Weights of a small GPT-style language model, trained from scratch on English Wikipedia.
Size: 12 layers, width 256, 8 heads of 32 (4 for keys and values), MLP 1024 SwiGLU, vocabulary 4096.
Architecture: RMSNorm before each block, no biases in attention or MLP, normalized queries and keys.
Each number is 500 + 25 x the weight over its row's rms, rounded and kept within 0 to 999. Layers, rows and columns count from 0. Numbers have three digits each. The size before them is the row's rms in percent of the matrix's.

# q: layer 6 attention query, 256x256, rms 0.0296, rows 87-95,119-127, columns 128-255
# k: layer 6 attention key, 128x256, rms 0.0298, rows 55-63, columns 128-255
# v: layer 6 attention value, 128x256, rms 0.0297, rows 32-39, columns 128-255
# o: layer 6 attention output (transposed), 256x256, rms 0.0369, rows 64-70,96-102, columns 128-255
q87 085:494487521528495537542495495501481537498508457483513483500522512531496521494570540481518506503492458466511431463526469480499461524507510515468475475485526506498472498501458498502511526492503515440500517520526453526507538450487499483505514500504511505489478491494480462497473538475475507495509527471507496459466442502474531515518486520539519483533513515531472511509477481458513483493525
q119 084:511441499522528495559494463513511465480460488481523486526489514530534482497522506436534465488516470474488472471484502501502504469497496522465502501493475543490523491487464549518567508453474440496514548540505469513531538511485524513539472521452506503505517507519492492517514453489519492519530503495484526486475496471488505508504513498523453478544538500558473492533497455474510453495488
k55 081:497512521511524521463531467506542523506512476473518499541544556543523483506508507495468469505537537482521500475508514469503543497539470498499486492475482486453507534483522560497469508515483505505504521489509500465515528499507495535454514535544434471482522500537498500462542477503455479478486493485517466499528453505508529476556543522506521487524491471499499488553536446488504463493499
q88 078:462505517507489497549511507485457478504496483528508540520479516508507487503492514484458495515498526516467542487490542501454477543486518475513459518500498469525518504491537509464541473532542479475528532496488506499537487511496510556492490471471449526491507488451481494476488519483523465487497526510506502507510492480525503462490498526527482478504462509477505519535515517523494533522441
q120 067:450497493485488473512489500513515541532492490471466531498496520518542482507519517501496492457513533524486522495519563499542476503496484487510475523499490517481523453487565461470537477495533471483513515465413538515520534483511466533486483475522511497473476512498514475507481512538479484525485500498494523513477486498504547451517507529498503533489547479495517495542479465485507491476485
k56 080:495489483521494512453527500508527532523469494484481521502541526496478514525486517507465497488484518491501499463487498517497462492526481480462552477520512511486518490461536463511511501477497461480514514469487467457503487527544463481494527519485521508533509508525492516486502490535499508500499518477478492517469525506494511500453460505524501501511489489485515522504493537526495464520428
q89 067:505486559497465530491538543504472502519519498492510475486512468488516480487474512498502506512510489508467514511471502524470466534491510512451471520479472482489501557489502489542545484476478494519445477477509489545503496511526486526514462433488496485512498487480514446511496448489545457479503475503527500538501534493476506528510473514486516451490510534491497547502472517482455526538491
q121 078:477476525539465494509449520487473529525493529488497504506477514503531486503498486517481501524480549515474501518521489526469456531447522495479522539498482530476509487498490545519522476500507477489460469472478497509528468515480481485502502480501460545473454473480505484508479495495545526556477488465544482500516541453540476496495505486511488450529541495447459474480508517494524552488460
k57 092:470511463499440491478486465534518503504495475511497517495487529539507509453517502516514505503509480459498485549479504543499478519515484492502525480522473518498525493471497500480519481538506503521502457492487491533522454456487538484455473459528526525504493518512514482544504475510530514517514488524512529491459506476544483540481477486479482487497552531470461543437541518539483501475519
q90 094:515481509504518517529495508508510492502540455498457468481478516512496532560525467501493507494486485475521470552473494477468465537480513519510472545490482528488543490489548505528543505461495495513468493520487532578525486496486453480515462467511509511489500528502514457493522522496485525511482468510479521492487539459504514469515526501501470498532527505538513520548510500480503519451465
q122 087:456512532501529506498491516555473518517525493518511469512467512485515493524548484496512529524458492523472499511484509496510495515456471494481475512491459525514529477509509492518508528561455504453484465477460531563480500493500501503497497526568480505517494513525532478505473529523453513497472502530505535507531525493513479467479492462474507475499495532486510508473469521518515548465471
k58 115:507535490518521527517480524536477504512526539516483481497468521541497517511523521491497521494486459518480519528472527492539528477509486511494520508503475477498524468514486524498562498512527481451499534474478496504497510478496520524472477504561448491513549494500508500508496514501508479506500473552497496478501498526506473517481538459455501479511498553513499462480467495522455525502501
q91 078:527511513549496496495474495527470498475564499491524502504489473465462483494504476527515487506505489503514485467527522519500527492528480495484500490500471492476535526513531522517508548504540484527503489536431502550511511498524508518473486514497486484477521504514489534480528542496474500500494491513497557508447464465478517443493466506564512533546515528507521498512511490510490512507533
q123 095:472536491493504482493548501495503545523506483521503533499563526489479532513473474528463465525466445499546495505554516480508495533458491511530475493478481471454495519486529466557479472484487521521485460485471549509442479498531527547512517518544516481464521502475498507520489496507505446482488522508493501513513511466439515497507501526493536530491479483505524480529515511529498492530478
k59 114:508564486502504491462483471509517524483522475463501540483501476488508492490483547524463491537510476436507523524486475511509494478468512453519455476489485495532512459575546487490452494475483480536461480473519481488465510501527529517496475485524494499488565507491471491520475511469483465479452532501490526494541517465445510475479501492490451506536506487485503512483512482533475474533543
q92 082:525492499527512491502526496522494555467497497457519511472531479546533529452501507529492498509503531490485482498509517462534489514491466472486512476493526502480486514477446476493515488509481504456487496506511521507474504541558522506518493533554496496472519504547474420483494502497478491554549506489514511471521480546545509503539486500495488467526486475495485512524512479496541497479506
q124 091:543496553514516465554487526511458562489508501506505494489460510482437528460516513538502523496500522540525508517511504486504527518500490464523538491462529493446484493511510488459479492532458502547508491468455507470500547520487523451518526518518517504477493489460480474421484501471538514507495535468537541453490497510511496508533467491501490479470478517495459513493534446475558506533495
k60 121:497477549499525507525480499444477530477486543521533500535529494525444464495460487524499498511490498506539524507489520457505546497498492474501488504518553518487541489470484496466535507516490464475502495488504513459469551551547484473498515482493559502472524530469529489491498483524530481503482501513522464459477499490486516483506448503489460482534487491510473495483546459532532510555520
q93 079:505522459467525486467515543555504464479508498484475499530508520480526523527513499523502455507524489515530519482543507479522496536511556531514498507486497481506504501515477492493478489522539484532525486470504505472534505481509494498493521483524549525507489485507519542522489509495474533511503500523474514505486529543474471510449558512514521535461426470513522490442502516492491454514447
q125 094:517501506496473490511508527524506495474526466482450518480547497518478489485533506533489460478496490466514535463524512458518477512532520515496492510464495460522500442536520529515439443498492497455517523525477481484523506464513496500483513476492500508465478484503494526515521502469445487470508460489439537485474455492510492512462502525481499509451478508501500493450517510482504487498498
k61 109:516465469448540508496500501548494492557524500484488523498530551503496494491494494500449495492501528463493491522513543437496501490507523527517475517491528507488528498544511555464500471542478529491542468529500520495516503464524509499513522464502501535480524518450458538518490509509475514495525508498479545495502471479488461540510539483495520482491491476513523511464520483472512467502469
q94 081:482496499502514502532518519482559526509507454518526507475508535497500479509493524523496504548499516474559516487498494482467483519499498488525536473463511470507530430479515524500514511508505457479485535476464519460513461503496512494499458523500511562505504505485489480522477524500539499478473451498487522496475521488523527462506508491485484490489558487476472511446506466506522520489474
q126 088:503488546513518516489512536466528522536503518502534493479481530560492528494546514525520493509530504462500506469479478484499489505491485530529574453501504496523501516509468488490532502521478492454442513475509546457512504513507511513449474527504469527499473535482521505567486519540507519495496504505560510482522502493496511480504512500495526488475524466464481500473470463467521495477484
k62 112:497490534487509488472510522542520500494521513482498490500484508527500475478547499529538516509509466483502511542487537499532532493514506493554544479483517526509537515554489500525505535499508532461461517520524530441499526500529515531465494536500561503495450499530498520519528561515514537492482529491522484483511531539487480468492544500520491501494503504498530477489489470457494531480482
q95 082:455526522480538502448551467463486509490502484511528515508503514463512488525495498510496516538465510502511499483474434504480486503499514505512491522493478491534482489515479471534537551501540463500551543459513522483468521490497499491523470570557516457467522534473491536484440532503501514480503480488455502468504516494473487475454450508518570506528485536493462496506501479507535500507546
q127 097:514541506483531484453492471479543500506495497479516514501483548521540500496470506452497534507498511471458492477496462518501510531513505496500501501493471519491469499508460496542502543506482490519511526495489502497494493479524524508532508505527482537453540491489534541464449503477526533491535530500519498474465497482480488485453471505504561484494460514434494483521490529507511494513487
k63 115:535518513488546518492529516442498485513565529489535501528503521524498493458465501468498537521467508468498489509505469475487486485476510487516544538442531520492500502513482558517508539464536481540548501515480479486513497503553524514479486527525488523466512501495528496457520486490547482525566498476478498497464541503494459507460512474512484527553476493474473482554510523491525502510486
v32 099:522525499479518508474436507499490485473480506528504535527521489530491499532531461482529493500491466454508513511492453547468487534448538514483479513474518541509530509444508547526494513519506486484461515521475517512555514504496523456512498493467517472512527542505530507505503502521459475514475492469526492474477441504509496496451463472493501491541479478508518491465431472498456470507524
o64 095:521568513479507513551515533477491464470529472482502490526465474538496501506525461475531503502498445529525526479520475474489508472468480499516517461564498525496471519537485533519472486531502503520475494476520502482455499485489497513489463486508484504499506538488483518495469535493500502522470472530541426510515461513493488470529532499474490538525479533513449521494479509483442492525495
o96 100:496497523494518537497479457540540512502524539485447493480499497516517508470494486486471521456495470480496484514487494513514540517527509462500474499468472479551473502477513475472490500449533519445551507436512466473517482518461478552489518463527522508498515498524519491539538517502496541487523506515555490544507516512505513472510472540517464462508510494489515525534521551485548479504488
v33 096:446472552493461480509538466475515536518467521497489511489512515521488475519480541519528494492509469493463532481445484515514536544504507477469488521490517515500493479541518482559447524494479469499492465525519494488495462497509500458498530472470550534488503482480510507517497499477499498525493506550488556512471534518523523501506511504503484525525480544498531494532477459484512520517508
o65 094:508456498503530522540478495502515474488483511494510527513466487469452502524508484516473482482485504524491479481481541507479492464493493454493502496515508507490474476473501462474500538556468546507513530523522538508534505516535513549489475480499480488452489469461439487494518491497482510467501510476545518529449503466517519481463489441518520476487487548485523510520496509515525451500516
o97 100:500526497512527487490557524514468489503516482536532510455503491541507483489522462512531471503472445464512515545538489465478476472533487497462491489493506501530503543472476480492501491519508512472490500507515495482530533494504528517524493554495516464540542490504469506480495467506548475484546521480480496545476475502519458463558498463542482501515523488464491540500512512481529498510521
v34 108:505511491536487516491457497491542536442512485494517528490491504477491506471500549510514530522506477479497525515506467503545516514509454493453465477502521545535533479475511541516484492522523507464525506470517501494501501462505534505531523470527500464547509478472494468526536489415542499507531525527497486458489447489504518529466533426504495479481487521497448535479493489495503498499440
o66 102:499504545452501455534504502511493465520477497491468508465527515510497514471470507482493512467542541528497530481536492533526479519464497507452489511496528554484491483470508545501508488452557506543473511526545552486454462510505524518521527487553503458502484533484479526532509510462491513491494500516520506479488492542505503516479513494461503521526498528494494521498482466526496453473468
o98 109:484505479509502483505519478510475509528514525513499480505511485490555460495464554534514497484519487491539500546483528508496534483500550524507467507545504482462497483525492500499508470506469491480499502522499483535476511510503501458468500525472531505508524488518497497448466523516487502472503528513523443461528463533506450558529493534448510500493490498497528481453511495510506508525481
v35 105:464447510511497514494502495458504520487509523450489501490537556531514473536446524481512515466524511484478508500553500486493537494490508514479509510519509492523533506498487498503520476465476520506499505517516495541499460503467508525446521523500530486448491479474461510486503452501476473523491468478500517484463445479504508499484488495472480491525499502461520466527471463516524531517460
o67 102:493477481512477499484533501498511479479492515524503514492471487522497491514496506457471517485447505518530524563476460453488479472499443506485490518478514473489477478505510526492498521538475467476484522495519493481461512480478522514524513495503518521500470452453501516499501493498453508504476528491512492498510436521501445515454516469542484483539431549465526573530478509476490486500475
o99 109:500519508499498522480498531489478519520499510501492521498441497466457507518534469476497447509462497497553552505499495512528488477467490520537517509443504459516504525466488487473464461503517498515501494518501470508483483461532460500516514518539486526483477522513502499545509487438513454498497502487507528547505487521442513485498493465480530449513488497526509466495506485474460483486520
v36 105:497514500495507499501514522495528537513455511484479504519479481497482482472507479494440519444476511510470518465509485498526478493484512530471483478527495470450463474504539462491516527529505592456500461473482504497476533474483500531509461526476455468475527501486515475478477497475469484500482496494507552488466495496544496531471476475506500454493531473477478458506535511503466515502512
o68 093:527465489502494501500529500487475538535517480527504516491488521463514532506502536533454533507467513518510513475496429504495466511510557527488473483533522493494471493508516482531537509469444497477504505489456521500491534532483502486533441497491523457510495515484513493472546534512528472498478451495509509505510532492502528519540533570518491542523500503540483467507488481482532477476505
o100 111:497517513495463501480558495479487498475511504463536506459456453528507467520465507468492514546551472504505493519522547478513472490497477533496522498487506495511505503546493509488512493504505486535478493500508455479516479509496500481482517516484533543487469479529526483485464479513526513470488476498478510471506505494471519475541531500435469466528488512486513519499478501535461449483469
v37 108:501499500484509479508512497484468490506513478511494515478485439533494475500515518544461454492463444457497475465508491530486497517495484488528523503446514497505493498477506509521466481499504544473452479485455482457484501524510496435519523553470504478493548524523546508533508459502513485476512494468478498555502500545471515528508483507506593518496519477510500542522507468539455483463498
o69 106:512481465515528494551515482491485453483509497474483458560540497521469521476529486479481491519526479499540472470508465502539529495496503512542512522495446523495540508494459501476488522493520494528520499499480544498474507533499474479461471526503527479486510519525515519503492488493513470481538487499497515528491485465523511497546509490536501487510548443521491490510485481508514537507505
o101 114:484505503513545545478492557519528552480505492477499519523483479469498510534480492527484524477509498509502504457454476476483514480518485494543536489479507471522523504513493523462491479480493511489544501508466513486501480526512496491506532466504485522487489463514492544441479512459533496523483489505453475471504490528519432481492554503439499515470479491503499524492508519482503489477523
v38 103:488536512478531491475500526471470516514514507538540459481452521518505496479509500500490450517462520475488493482524487522515498491489462477477483497474479486499517513500522477505495489498477477500477487501462537509509514498571524464556514476550464539492496555511501500475499476550475488514491533493494505502524503470496481513520520499491516505493479459522512487505521520514536489470546
o70 098:472496458494485520560503492475491493501502518468491560512474495504479476513513492495506479495498462489504505515496479483481503463550517531534476438498465519480535496519450492473477493528414492462473502519425472481502507492492503503487530469454512492485522567474527480514516444474525460486492510488527443519548494495511455514509556486511496467529502496524516512500497518501477530518488
o102 107:553447486526511516493476503518489463462498458507479494497503520505479506509512428511494463520517477527509468523476505507496520516513522499503494560544494464472521492498508490504529519470481502514516513512495503548527521457500493517456448506501490508532468507513517511497470505510487509510516527508528483502513482514532513455468501589549475514513505454485497480515485527496480472565442
v39 096:534508497461542509476509523494487497535479463531538479500482481528485535491492471516504482496454492458522468493514504506529465495521481520535469500509436473523545515508443485474532494529495457489522499484518468501522478491469530452498511515521515500552495517481575475521524506568502518490522540503496463522494495507505476478487495521526543505516463467519521469474556478563493476519508